Part of a small language model's weights.
Architecture: no biases in attention or MLP, untied embeddings.
Training: a variant of Muon for these matrices, 144M tokens, 6192 steps.
Each number is 500 + 25 x the weight over the matrix's rms, rounded and kept within 0 to 999. Layers, rows and columns count from 0. Numbers have three digits each.

# layer 13 attention query, 288x192, rms 0.0802, rows 217-223,249-255,281-287, columns 128-191
531500485517507530469500496541482537464501494491490504479519502471482481460519502491503489541499520527508510467535509520463489490535465489494499500502509494510504536504477523544553498466496519
485481543461484449509514492583542519568508518451499538513457448487476529499490517541485504416522531517474501502478474484512521509492482525446535514492514551496554518492506500547550517465515511
535498526482461469460569503489524513489499426485470593501553417550428530542477546470495513449468518507487479510543513553453480510466513572574519492461431507496546563535475483413497509438495501
476462488494435529535485534486498495494469631490504489495483490517454524537520467514558514499544513518539443516521454533525507545550487528505448494495483470521410503518519470516526451505509521
479463492475475455485486499507577497513489609567539493499526545394354499538525547454505473540474503536453547561482529502459500491458453501495496556491513539534530500510465499502465498479502516
516451523443460496572471499494429543429399396478470535510503428520447450473525483610485537511530414526533510474516497492514499533473482500542534515453460468545549486450473519574497473542468554
525516525566497448490528542517490544532552532477513407443509509584501496419502525500517516543522453476524503455442481536534479535561493483547473511491466504453549465559480460466502498458577566
550514517527463490457496519511488503544504448481498523478500533482528495449502515526504527539516511533501428494494554527468509494499496465471514556494526521518517524477468503525537510465515475
477498533535466470484489530570484519521503473490497552476478487474542515492448503557477487513524453490481450489493478538447548495508485507493518486453491461507500494490510468518529538489463489
479514518511473498458501490476530495486505464511469544486493460518461504505481505486514494471468527521490531464482539489478513525519459517529523510532485500527523534562487479462487509534527491
496515489507464546506491532484444512476460537498493517516513511511457517475537464484503493500502515464484469503485472510516515523519498481485483454495488478485497521519523484530514498500530518
470491531486493461475527464490554519478466542498550476515514510448400465480520505467508500528527515485474513554485487493499495500457477506493509543501488542504463509537474534472468496560469527
511496528460502484515522491474446511472427455508480502491500504483479458506533525555477507504498440499493514465530514517463494514490500500526487528467484537506512525490468476531501502491489521
540489500508511490479517557476526528519520494458503455490449468510488516484470485557535524504531479520451484557484515533523503481517479486489493518509482484476475446543480467513507465469537507
529530475472445550459526508487511505567532435494485500461517555483542524510485469486547544504482542518507486493472545522493511484513434502488549571526527534503503510491538508475486443495488540
496520520500446450501500500648558539537488451483495498488480474535508507472505498566455488491524510503489406495502461533410543530442532526479540500477509467504513483510522455522495519500536457
512479530491408513497484516507507519502505432520466563496512471488463508493479523445498492505462506521499528471501493506431472505475501559527549519473445472517507546534496484423510496487511502
517505510478435544525517503491478510510486589504504481481509496519494502540518468485508511529508496502527480523528483511530498543508490530498464534495487501503473496496514493525497440481483493
497486508495507459460514518489540505499492551531534490529507546435392507504525514491498483521496505503470546566488496496488487502469456474507499507513491534534483504526470518473493512514488508
507480514453481498535484487491439518484434437500484529498487451505462456484540494562487511505512457513512511493501524509511499507485486506507516515473470492508552504480474508537510504525489523
518494508528477473490516548514519532532532526484498462480515489538507507455507509508516508523518458494526490471480503537511482514540497517522468506500474509455532468527489479485503493469566539
# layer 13 attention key, 96x192, rms 0.0853, rows 89-95, columns 128-191
545527499481506442513515542493554509436481516468481534457493509477455472481483504506543445511521519545495466480443521479469491526452509478460486484502515564512493508449484500498495495544544465
603476517467544485545511505527529534466511574495519544481522541491495445522458485492481489471506460501514477492453536490510516497455494518500527466460470506470488550463519495463452538498532482
515545580458493530484516497509562454467487510522540459541499452477448486551461525573521523474498537506448528390459518491454428491477485566494534500492482480489465527535485440491528500556565540
514511564472538587495538485475423512428525502541492535511501462467479467489450517473632477460486449502509441592552508493511585497541411523471478541503536481529485410476479477458491503453522536
522480483503460481487444429542478511498517507538552582487528484547503501463499585496585502495513526507470491549439471422566508519492532522578503546484461517480468467563556562482534483481460518
493557560541532533536447554476450509441535461503467499530514455440477454519590474480516492541496503494508483494548489475543480552458519558447429502461528493517513478549497498502509510513518492
483527575544528471510512536509528490542477462516536450509446542535481488519467499571489523548516431485462474525515488458521529440420553489504466484624460549545498533490545456489524439470457589
# layer 13 attention value, 96x192, rms 0.106, rows 64-95, columns 128-191
453530499510502438533540502536480470517507512528547525501466487482507430520504478476493491465501482502529492522503536564496467593506502499529510509510526559523553515531462513499513515501516482
482474512480479503515487470470524488462481449476518533574554483484504472532475541499469485508536480516491525512540495466508502499498514514512497519478484466499489493436539529495531477516480540
506504500544489514521503497529513482501479514475547446510451526493510475485511477487496507481511463491458537527475479478529493474530480500493536454491452503497495473467526519526477564519503480
499474563511540521454516540445481492494496504524566528568461464492532491454432527491523526528492499522512495506507438552477474484495506577511517498500505494514522524492495538536483498512494474
480491507485506530485495463495527494492466490469488484502534553466544499548457517486501513483494487491503470496516487454457473515499474492463552538540578509511478499497484516479477480507498508
502510508516476513461512450520481489502509494531470505511501488518516512525480515516535509551510511509497530487506508500477484466470520456512478499491540464484536474533505477548554521524498498
475512507501489476514491504511521543522475497527474498534511480513556531509516479503505526509514491487483554457493537476486517502524527530558482543519502495481466428478477545486550491464472467
488440458530510486488437525510548537485513525499505556488529477483503464451489561514498501516522512516485466525520534504439539544565512474532503474477494508488523497497486466493476471481515492
492535444499546498524493509485502509474489493461522494525541498496508483524510487532505501477533470498463501536494472573496492524513494471533505495430443500531501464496524489469511484566503525
469497487539484487492448529509545470459459495503498446501571497511526449456513505537503454502433503517501497497500536573507506537487523517514495537515552473481523463470513493513525482516460481
532500509512545516512447509519494499506513501486444509514491522447464445494499500516498508477488481493492495502540515493516485483484503512500564548474495489529516515476488498484498490451514498
528505485517479516521547499527533432469478501475527496513500517476533538512467518527488519503532521490495511470515495505480508492536536517471517510505529477518445484483472470477519497515544477
450473529468453453497496493513504492561571506512508507518504499500475496531519507531482489492503485470458506504505481524474518466519548529473483479518496502520462451508549495481484506464536473
502524497492515546513478506488515507521545509521489496478496510520521445468497457507520526479523517500463506462424492539479514446459487508465527488537491472476494494501489545498505508521445491
481501513463541501476496516482501470500542520473523515476456502479554551525467537571452472489513477529491489484535499510459485547534489498465511505503541509451502526480528518457501519537492537
513491520526476504444494502463536495515505502487555465464486527457465457490500476458504532555546428481501479493497495465529489488465502487495472519452485489474520536492487497478530475471511515
487463481496462483482536522466549519511512538524468484495466516499503495536502478510531521509469533498527518513518494500453471535484450503534487490509503498523474552484504489535558499490482492
495460507493504490501444492478511474519494526514516513492503473538491474470485453482462508511533460497480494475501520554525522485473535467468552500526492516472459440453473501526486467516494470
509479499514493480471512522512487497499490518541486497506471515498505485478492495477487531522515570425488478488485461501543503492565493495526527458490528485494525496477447478510526482454521509
514449459473474534477517509503494502501518513542510507554494483505480447491534534472482461486472494486506495509497521465459504508507510508481486516519480464556493548473519574549495545469540512
482520533549516492453505484486509490557458514520481531507495500441470526493533473446500500539481508548464482479491563453490464497492520516510580482473506500453495515561489516544524489488466435
515508482460479519523486459501545544498486471531474500523472525493550480522540520531475492487533468491478429517533507550514491492487436502492515486479474471491516504503540464498480518469480505
506460500550477519516531482482498540512518505505497530516478455458553489460505490488529468482543501479494515480507476479485546490519475496501504506471462502490492492508484516472526514585480476
447519472462489496523508512473558430449495511500534545497468525512539540479488484550451516531509481482497473529442524475465528528472476505532504515533512506494542506568473523525512508495479507
487495491514476508486479493525479542525550524478488456514503489458520524488516501478495503506529500528489503506496454471502468477491501493496506511489518500506534539496449491481479494527447518
557498490489546506513482528463537509479475472513498500469490448531503508500483486486529497439478471516453457483505485433522519477466508456498573446504522451517508487502481496482527499541478529
460517472497488497490568457470499471506517527440430557502527491521541464523530524459506524495494473478506511466510478486524526472518486467510530541455511505468497544467475493472522484490529532
523457508516497502494502478467506458492508483474510464447503523483480486452530490457519533529536486472522571534529531527487462472513496495491521463539530535500497480473535461490521483483489471
502529538519501529523457516507488489491500531498507487473506483477495510462530512491496493491558499539483515511454502485510470473488497491524477514476540455499489490486516504496495516509554523
528469547455560523512503563515549537520500495502504522505471523492528507505525491504478489492508514535484485498472490523474478505531543459540495497510496496494542449510476476474489546498495489
539524458506522524487522499481510466499495501460482533512480514504508482474510470504522496502512511520478525537499485490505474492526498526534545501487498457476513525517500502468529525457475497
476500488500519440489465509482538487466516516517480574561504511503519508524513472426540483437491513490507506478522463467494518488466520475455472490489460511565484470507491477487483485510523524
# layer 13 attention output (transposed), 288x192, rms 0.165, rows 192-287, columns 128-191
481453481459529509500522469511529480492485490474507547517532493553499471494515564485483524524525507427538540490468458488489484470517491444492518436525453501483439461551542498467535539461502489
493522514456548508485500483477503518493482500504444473433482493480478487504499522538522511502528514509554517471547512497553501538491530463509474468504544529515494544541434512504514501450547442
517444450558495445508503482493461499496498514494446489519446508517468450524478476517491528466496560572494515495481528522490503480501538543482420509514548510492508510543495492488480532469462525
572488523501485501515482516500514480482520536452524524453504531516444433501478455492439564485525539480468521517537556487541482509521553525505443470485475542472507554487500514481465499464494552
505518455470469511499455457477511489544493518498526545497532469493468495495459475512511499439514518534502479491474492513493494534526524499502458467498481529514491541506474505538593478466530505
486491476500550454466476507536513469473515475508448546550485524463470533495518483467480518484500504483533466479502491483514491528456495504457477501503513499483478519470514521567481512476503514
544475483525514514484535485529445512486517519480497508458476477488514480507540580521468445511495525459483504465499473475511521478475481474465477487443484507534515526523450517482466483534458520
499474467511528496518516512462501466538518485531502496473480544549502461508488478496510517510489474473469478454543467440503506560512471512481509551509525495575491471555481513510545490484491480
458499536487493481497494506474453485482480457565501483444482499537478570472563537460508523509554536487523515498552455472485498488500458504495525489528529512488467460519524486524468506480496542
511531526456473525491494474534506498495545493526467548477451461494549497471496539444465534504505503554478496532461456528526524503511511490521493499427454553544486504557538515473511464517510480
492449455483524493508476503501488472511514496461494462538529443514505528504562452481539465493529560543519551503496485523479500516509485447529475501527430493469509510525495495498505523522504559
497467522473508524527496489477494529549502527504509507501486520490495464479494548490541491523511503529509462526550485495480559484503498472513539464522507477499522555482492482472478511479470489
537477500519463468517522523518481536494470492494435479554511511523490513466457482484495385500484466555500505528509459479456496534538496493541497472550540550438482485446459514522521447489491484
504514516522553474482503511493457480505471464470525493567496518460448520483481498557469517503481498496497486499547500505525493507503522503543492515527508514527448430491527495487505501438542445
520461542474492467471484500482522505511498504499502481451536486527514445496412443450507536520525493464509529489464502485493563470515484514534465468483516512490473468515483522509467509500502513
511505493474548514528527485519491531443542491473491441546520505437521522510515500492459476530420480522460477511472535446488544505560499468495508481533495534510515485487588526484527487500473512
497512518527541503529448519527457515518486503517516546477546444470500483502503479553459520497553480503418461524521441564513517552483486488448471503497515483484502501519513483503475487523498534
495487546505455548486568478511520528471470494511462513518556510460477525510515531507533540498463499543522474555480497493538482501489501527491470516417491529478499512488449561532549552552477504
512523523504508537493484518564497537513577518499464521514507485517507509510500532522452471433494499513496533487481546487523476568490480485494498564529507487514479509502506542520497531525494532
479569479495486520534496462441527523501485507504511444414488472480523484486478510489497488510495512490472528536495480491499489539528469556533529449493482506477497488518528471501504550493501514
467464489469493535506456514501541548497502492478474482519482550505514534526508481509495483494500496516545521513527523495500545550517506491444478560499448501480495534526542513464510513511477463
451494534499456550503494537488500486467518510492509544415533538512497490479497491427539469470512517498511500465528531508460498482530503492474503462545539487484518520549484525532524510474460473
512541509479523483472441477470488494500423493476517493534469507500520533474475501482518538525509477534522502516524508493512494552500482472547489504465521511498527463466517511506462540536494506
489489482455513510492496538503489522532488477507447517472526516541476512489493456501523462532441511488514463437519528512529528499536563491536513498502479490498467452492563515465447480521535545
486455561512503508530505506476481471529481500570468544542467508529478480550512484500461487471476493442500525484489504504521525513474492510448535488521512530522510513548507477508528513488521549
508491449528463504516445498584485509524486491522517523472480496453485499535505485445519475499467545466552492525530482503478465493515496542463478560502498529506476538467530536500500510482506484
507429486470513457478475507516488554497470475512522462539462486525500501502466457468502496470497493533526455552521472497476474557490502554465463509493467504510529496581522502481486497505512453
492517505473474490477500544506503486468477496509522471518514484504541533515517527557507488473479485443478557472496464478501538507461491458493503513468482505518519521505491521566490502484495546
506506548479489519485508524529503512505520498487486526496554504463498492528482469495497516512484517521534481495498481517466536580540480437510538507518490556491475544475517537512502542485523519
504554505555533470503523464479506534521506516447482536451529447551513545483439532474521506479483498524450464503536459521556516501446483515483543477461520492526479532460489532534509528483495517
431471506485505504509464499491545463480487501489476542519515470520506468568468494533505559493488470543487493550530510446514545485506487512466522491465535481469508535487526488481461485509520480
486525501487508529497525533542475464537495510504470537509477490506494485528513468542500527525485521490488501471527499499536443512514470496491474474487502486528499475574516513497469520546493460
495484493507484516458467524486544483507474496501503532476514485531493479528471533510518471491500484519507480467496515497524492509527536492469472480503484450489530493527484516475509473484502537
452460508490483501518514506505457478456519506512516529508472474509456499496509466497532524500502491502509515476507509489489471498490516486483532486509498516498494515538471487516527537501503494
490522489460521515466496487506509520487536491507482518521501473520484506532481515469501507524527570560494505431487512515492493482519483522510509524476547482498498480487485518543526481462517522
503492482515516510490489521504485485483499467489457525502515501523512508503530475548471521458538480540525480479511504452505517526500503463486467491526496503523526470525488477492537483491508503
508459516538521492495508485490460491493518483504510475512497500479473513506532478479515449511489500481505513534459456486524539510510502486501501508486485490507515468492500489498482503498513498
498503483484537487479528495488507505504525520496499539505493505427461470535454532467505496492518538485463486512509491530541518491465478502513500500520497526511510442497506506524530497485489518
449512481487527480518515456491492484501515506537485504487492498472513503495469512505528495466476521473515481505468481508506521537494484482491501475542463509496497520508514504515491493495453531
486479508520517531512533556530491483517501466488502480473509509506467480498482524528468467500491497452509472535459490507522500479516510532462512505499511509517514481540517487504533532485492520
491471524493520490498523528485507479518548488505450477533498476488491522485502501520526500504498548499521475528517514485490532534528496525489478510549504500450479465479483508524501456461502539
507515521499531482493523496486546476500529481496483504469469487478501509529486482532483530545493499547485485494430466509534517485493517472544508505485501493528487500518502479455549466497499478
480520508499508453487522504473505480497514497506485483501529505501525510506534480519497510498491519498567501513482500500527479479531495475501519526501477491480514541472518511484495491496533512
531501531448502485552482526484509491513500521479532504519504469489482461577474490484511505527480474505482509486516492491508499499472484522558482514499485503513471480500489483515500551473483455
495457508469534481508518515512507506495488473530507552486488520511455484525492524483512524449537512508518513478499516475475471520493463523486522547471530494501498494480486528474526498504494527
513532498527505482512499497442499478481479518498516494487502530479473522515511478494487505521499505498510493487537468488513486490479528493502491501492534450543504502492498533468492510494520496
509476522525486480489526539503489534499519522501464480500488510480504464475523515486510527529509520484529470525504507497510501484506461512509478491524544510545478492490449489495550504530477491
488491504520515516491507496539490502450554524497498468461533495479485544476505511502501505514467494477514502514506513516494502477504482490524513475512507520469502469522536532518479496500515497
477513486495491506507493495499469503471482515485490526481494486491475487498510489523484513478514512533471501499497512508512515548523505511500469486517476502515505495507495494487517462508475491
517502513515480497522539499506486490506494483543507474515523484501469481536512483543496515525498483517525481524502472475494506473500478507520473479488531520482510460527532510515538517477519469
493491501515529501506489468485520484545494494484517495479502518522496463512441506497512509503517524496503512488530545517478534514523509513508490516501500488510525473543530528493492507478479493
499522500466549489529457495496495480491526516538476516494510504483495500508510500517502490502449522474478521469483486480484549490490503518504476504460523505495535512484522525490511494547503493
483463533480481493536448488535474520476524490528509515486535526555545509498508509469479504519543531467510508492490508516520513494483517501456495503488527505469487508459497527484504499488478505
503453521499561477514487487515492487502486452525519498500516513498501543527518518463530497519480531513460527502497491505479461491524496524452492504525495457504476475525495463483516513464501488
503500498521517513465493501501479520458500503509493503483498493510493521525461487513502461497498492513486519460502505531477521505551465489498509483499521489526467482487502537514468514466499512
555511490492505475486502488509522475538486504501491461488521492511466494528503507484515484484506500484516481504484479485531503528528527503506535471457468492503467437490522524474516486470508498
532499509537517494532485466538497496457507541516510522456508506474516508478502534502480487498476490497503520492502532515507507481491491510506472471483522502503490537504515498490548502497516516
468496501502492481483540475478483507528505501512547490525524515517487479546501499481499493536516492475498517499501493500491502497489524532499501469478474516546502532502525551487509494492495471
525491493497467516486493549515525479502484518501551466484484489508487478484490503495524525482513500506500481531535522475492510471467537495506515472503529507473511495519477476490500477477504469
468502484477533505509517527495475517465469532507476497518524480501500516547495528521508506492503499511492492478467517520483508493511510479485486489497519471520522525531513488492501539466489488
518514463515474488506505474498533505519511466484540536534489493515464511491510483478490484492496515509529483517477498514491499499485522530511498503462563497450500554486522479510497469487518529
476494523489486513488535489509505493503515497497560515488510498526501488485483488502506526465519491498538482508496489451538502508475485515475495496491503506494506493461528492486514480473479495
484480510457502478495526491523505484490483514502476509471475521472533500488491521517458494480498532487505489477499502482516506524501484469481501434518492490540505496513484473475515485538504538
524518517486513491469511494525493542523493512485526477499479491504504483509502503512507480515496494495510513505477487515475533483490514557490500536496534515459492526504493524501461534504460526
479472492475531524482504470501490503500478492482510524517520483517495462547510551484487540514522483431517521490473462501489494500499527473485543450522451510502475473562535489466530526458494490
520511519454539512475517474480493515514469521496474463459471506498470519500499534546491520504518516509530500473508523511528510515498557450502485486507554499506501548536473509503483493462533460
506475474546492482494498492481443520492512518506430470497443537516518473533485445516522499465523486508487496515484510548518531527522553543503462460491488535518508482520492483492487530472452483
519495536493479488514486518501499504486505512452511514491506517505463460502468501496445545490510538468480509498528567459515480490507536528516459492505475522465467565511508494499461508475491544
530483477503499485500439480497537504531470458487572520504538474484474487464482501503457496492493543536498482468460533509459499471516491520507465477491562499465477554536472527515583503471518536
505493483462552461468460504532541462505511477522465532560473549495514543461530498479471516472505500468513482465530518481497486507452466500472492498488514513453472536457518552551504515503516536
538491491515529509498520499545467514486539497472487479416500472470496464513557538527512448488480517473495495490501479474507502465502497497453463519466497490504527542499466510493477509530466502
492485466516517513487514530460492489504507478515493508475493518560528455505505482462499508498503495493469497475539472467489485580504491502476486543482503490562511494537484507508519524498509496
441517543477498488507478488477469499482457411554509462458487523535506565480551556472493524530541488483505528498511485492487502481477465495473497486546520516523464474501524490518480516491474529
506534526469502511489490465533509482492532493507457528481444488524511489484508532466460522538483500546482498526474461527503509481512502496537493510448476515505482514560528512490524477509500493
519450439514507469518507489518502489518523496464501466532540473498488527489566468503537450497527515515500503509517470501463497523493501480530485513508451496463524506523474481523503523511474529
493474498487466525531475478468522516521499570542483512519497487484523487472501534521535494503488500534539494515525466495482565491502503483506530475500511480479506538490488493481477504521471501
550482535487472508499529557557496548492471502506462484515521517502495516471478503480518416500491456530496483500519470488450485519527492492532494470525525527457508511473468488503525512513495479
517513487503505495478508490479438477512466513472505498503501512476482522507505482533494514499502522498513502509547476511550497517476538504528485512537491515509473437473514502500499489463539449
515470536473509471472485520498530510512493494483515497463550466519525466467441452451496499505516492438514514464489513489484554477510494525524474491459513522523488482505500529503493501512523517
516500496491526513513523503506487525445515499460488459522521514445538525524503504507471483518452508483489487488479513489503536502539515492504490477513485524510513483468557522497513487516480515
476515516530525525510473513511453497522494504517497512448518483469543499528495486543499505479532478496465461543494432533521535554475520476445467492501495487506515495480531473485446496530509523
500489508510450539490551491497512508452489471515463531526519503461467504493521539504542519531487492508515479523483496474510483512519502525497481528431526514460493495493456526522559559535471493
539517521518497521506488502532528509501546514495469546516519461523505514514500548531440493479493479540495511451489535493499449532474490470500489556514523488507471528491496548514505555520511534
483557462500487524529499478487513505475482542481525449429498454481510491517488529494523474522498518472494508520514481492525488541506478552549487462497476515499495502480510494526514525479504481
494471522473522497518477523491523530527523504468457497513448529495485512515486480512504478487505488498573517494534505516471536568519519502471497579491444505498510515520529487461504529512457453
489479537492477501519506534503496510478485504493511498437493542503482498479509498447535462482482534521498485473540533503458481480517487484501517506557540478486515495538504518517507523484456474
519523510479542494469470480476488498505432497496501513518480494498494525485481494486514515524513495515497488516500525489492519535486477494530525519482526510502544454471502517494477543512507478
499496512454482525492488555506531522510491498524463488496522510528499508483500450484511499531449498493534450482518531517518504492535545505561482500512470468502467463502542520498474492536531535
492479573528516513514531496470490458518488532559460561536482527500491465554516461492498461450507472424503504507509499506530516520499508537473521501488498503503524501546499460488516516515527510
493495476490485491506459482549484481531488484484540544501490478477487510541505512426514476501457544471520476520527509487522456501518483546481482537519483510495483539470529509482510509518483509
501447493463527495460480530485498540505486513504520464540477489521527502492457452449511479440495476546551471539510497507469466540493532537462458481499439497507511504548508516493509481513528478
508498461473468505513487556504538480495451517519533478535503468526501520496494533539479501484478508502494554489500488464512519495487526473499521531493517474508520506530477553556508504433482541
484502537465478508492507524528494525486509510510489516504537539452515497512488491487502521515492505524528495511473473529467522544550498457502537478513510546470466580491507494515499526491532515
502534497547516508503520459509519540502503539447485535454536446543453537481468530471529494503459510507463480498525464523547515508459510496511516482491513487533493520464487548531505516487460519
470483517477499498505481512521548453494504471477478537501524484496511459570480486519514525517477458546478494530515514444554534474519485500483524490491500469461506532519514517481489476489518486
513513480492503517483534532517501488512489518505468549491495497516473491519492487546493531512502528505487506467546504515527448492522437470483495481488508503514503487533516524517460496522488480
# layer 13 MLP up, 768x192, rms 0.0854, rows 0-28, columns 128-191
518505511553506478414476562474572468538473439408486512495492515495479528548397515487474435489486491477510512476542467500550554533497468527511447493465448487500471579484521500509505428622504517
473471502512466462533487484531534503445493498457496504550489487491500487417553447464450493525562553510520532523483472519449512524502542461511509468470491528512467498512436507488550491529505472
496503490516497507501490497472505504486509499519493503508528502504503508490488494502491501513494530496508492486517485490496499506490469497480494523496486518509499465514505480492508488533516500
544506497498559473524558471497556526478482472453489521461528529470479466498490449512521454461522489469423480492537466547505477451527491530539504456517520529604506448444487490516508527533524444
493493469510509486508519501487502488518490503498492503496497504517500488518523483509490513516506497494529493509517506484520492488501516500493498490503512511485510514493513523493491495505498521
506477484520470477566557480477476481494505488479486526520515491568491527443490533480571568480495540505530514438536509522530521485493473524478458488496540453484548525469493492469444489564487529
516498451536468542626543473407517431500505416478572465412508536550494506465418462551480495498468526658457453482576468491448516487444511506494489442526545539448525557521558492446555472535564490
545468594568447416478496473467577477495520467441492566444523562484508482554463470485514470419435464541531455526504478526443501404558506497461490554587478404542559500429508522463581478478489517
459484445499485537509492508502519499516468492505535523523516496513511420484523524548474495515468464512512519470520529516517561453497513504471479468502476503487529531525483505501598445470505495
454482550529539498482470515505557484465597479502541508554532549497535444486506566567453489546555554553523530512502480448480477532536472469438508468499523551509495542549482485443533501537501480
561504498517377541515542505514531504462490469523453500545443463528509524506518465482523490509535520577486523490511437468445468462520475489537499504486533473466534524427457522530488485515521474
486491502497501496501506494496506496510505493501497495500501505499498490495499493504505497506501492511506501492507509501498507498499504497510501502509505503499498494496500504504480501504501508
504510490522505484510498496498515490500515505493499480516488488498498508492511498501524492502500505485489506492496509497510510489488499491498512497503491501529517486496523493481494502506513506
540534550484468488468467521484546456425448440439526540435528550502483498467452483442467487567549551507480452527477558478592508458483538480472462505511470502497535528527515499484472475534513567
511502484496511499505501502495536497501500506503508507500509508524494508481488499517495500500513515506501522508510497508510502500493507506514509499494482502514508515526487488497518511495492488
496500499509501500503503502494505495502500489500503496507504495498497494501499502502501493499496497494496499501501500502499500504503496503499490500503495504503507501503498502502497495499496497
517486529468507493481509513529506478506488506513496500497500495548526482539507501508535457486495489418490497503500442493502482504543512529484512542534489535496538494521491494486480485496530480
486471442392480494595479484471531516508408469471522557571548501491497493495511445579487418576566487408472472467530533487530503505537487476479521516564586584511477470439537537491490526494421487
472519513496476464521504502485517490483488496489502483551523514496494484530496476536485443486495509530504490470504488513511482518519513486498510487529503495481475514487477494520477539498485512
504509506487498498491523485479500493557498506501507497494486505498470505507524494499481522496488474471517519511494495500515515513524506535505479498520511489528515503509492493504516494483494483
499503503510492494507498492501515503501496500504494490496502498505505497497498493493498494500503502493503500505508501511502502491495507489513501500514497518501502496503500497506493504520497501
564472519514501478471450493512531480486503449470491536497518482437520471482476558519519480482499509496481538459508510502453486487479469488483488503506487468496540529567497495436480445435498501
522505534545507468491537467470532486516521476483458466482530503505471494475491523478456515494462516448523502545474478485484516475495554456507536481519518499491474497552508502490478527510498505
436490502550557489464515523528513494506521471464503484547488522497500530470513485505530510445490533516523532512447493468456473497506501537569504490513504482500492480512505502509521474497490540
493538504542499553505524510513518494522520424500504525495518501509526484494522542567438514539533560525505442434454473543483539476560466496503500492458508524480559492493454521501493524518425550
491509512499501497508503499497497498497491492499499507511494506502502498500495500502495496497505511500507508502507501498484495513501499503498507505501512498512493504497497494490500502504503505
485499516489551478489491536510560458473466484466555490510538506504539475563511544529502473489531486487493517573463439462510483516474485527497452457491486539474509470509539463499492479538486439
514546493524519501486491470498509499528481471497516511475494485492500513493486526500482489478499486546457535478487460493523510483489519493499504484475516476543536496490482469523493498489502532
502464445461514507567550481503488440487499489509449567473424513472475482500499474503501498595509484495488531466503479512453495530524531540570499500492553474466500496449454511505466503497495541
# layer 13 MLP down (transposed), 768x192, rms 0.156, rows 0-28, columns 128-191
548467528540563524489511485476524509558558497467526468562476437501534549541499495524518470493531453474497518470547482434530496475480517520467506505494523512506522501494542482504484526449534526
524482600424501532524485485475437509455513457534514471501483493493480470572456466480575452439493472456520478504531514498504471552488487564526456519526474458518527413501463509507479452527526475
503521504506482497506523508479487506501508501477476498478505492495498499496529479515456480480468494499484512503484504484486484525498520501495510487507476513515525489513504493533520511525498498
450519443521523546551502479456546483535502544544482527473515459541501553555494526535528528545529462435482514555504491487546490507452533599512481489541478515489504453518558493473485501460498441
494516521470468523506494493509482483510540513504512494500501497496518506507523504487536502510507485495468494488520488476500495524518512513502495493497479508484498503508445477507521498501509493
496491519510492546485502508476471529476511519477553488479444479486507459476493535511485473481451441538484497540536472546522452452488553482494518503499457502483508470486502547527449551509518474
540514452563480547530449550478438449495480515453486493511436449380511402459528517445514486505500563477548516512494486555472496435511482484444526497439546439424480569452494495489487545536496460
521523573457504489512514508543537523470439466512501489470545549556443503478546500542479489457501513499442523519427518434519484484510511545486520563447536515502508517528516536524496516449497519
504530533480492518499516506499542465462496494521499480496451562474500502514451474459567558523478537463499487491532524507500488503426448444530509505454487508513484497495536475515465543518520477
513491576481452494501463466549474507447499494483503493512561553542457451439509501510484590580490433524500554562451507508484472517542593499511530505523514490520518561544518443454468486483549473
476451435500529542532507518424503559541471473504580492513501464551498489522475516542460477533448492454452469569521493516564518487474514516474447450533490514514521464564502446418497506459473537
508509496505488505498499497505483502496501518496501506497498502505498501511512508503498501504507502497498503501499493501499500504503497507504504496490498498501514498496491502498501513495502483
478497503485494527502503491499511517482504526513492495507506489497505492493489514490501498524499514502505502514507497524511501497492498533507484501509514483486482500485481507495490487522509489
547476488520536509531480492524495541514520475497450539500437474515451537544506486496522512489472491543519486510533420492491471539517544481504456434470469440588540478540455468528514536555516527
486515512474487512505507504502491500484510483502485519500502494489512493483500480504535494505480490491486497483485514493500479493525511510466487514512514501497513508496490490525486490506496505
498499501490494494497501496502497502498500512501498506489501509497506508495496501494502505501508500508504497504493501496503496497495498490503508497496504495499493502488501499496499502506499499
520523464503513468491490488485555541514460533489488530523512457474476502452475509484446569500470491544528531517497519518493544470480540476506527480482504493526500520537510473492500498494501526
467537447412514536502496593452492506535508502518558474475469510499468510490579525490513420546521500472514497524500562526573490465509511567515577400466508484595466547509522544507514500525476494
497505488513456537466482487515517497530527528524520520474465519546474529493512551496531499509522525520511486498534490483466541461505501534517505501476482480573524483481503576469473499479503505
521514497481501511487504492521512480482520539511479502510521512503507487499466541512531500518511496525501466488505492493495490474501483501485509481499508476469492495498507514497498497519510516
481498504504502513501490497502484501492506526503489506498496498501500494511503499503514505501502496485504504491494494493497494511507504521500509505490502485499504489494496494496500509498499491
523509467523509544517482537531529550556459500511467497554538473502523531520491509485492483552487492480508511507482528492501495491481433539545476482548486514531517420492490532488513494487476530
464496523489470516505504549509432503480537502528449508503487474488534455494530493520502483474562467467466504499485503534484532571502503508478515474508516533494467474480494507465503517552516455
495449512465428490483517493539453495544489501478466495448497522526485467533556466537545425539486486499457522483483516520483439523452490497565497470558449510529452533483487503493477519496476474
503466467516491466484471453494467526542523584462443405520545447597526502491476502487532511497527452426500501523498470506511535507467540551553548534461477501512466485505543471353524465498519509
513489488508486495489488494507515504510511501504511501491504505504508497501504512499488501500514494499494489509494503480494495499502504489514505495499500506495499499506508510502490505487493497
545525465487521432479493458535457511483495494542471500445453488511503489437490451480516499518477540459512476478492478456448533481525520494513533523486450466492508477514493456502509500506497486
511464501443461515514469522485480502493480490526493478530514519480506493513521465509515485487501503508513469531475515498505491478498488465503483520523492506494520501491501538525506488510490501
564520485459467513510479510458483505527517494497517531470558513489482559463466572465503508443508512488461435530489532454514526445542478435415483468505491568479500511505512493535547501462506464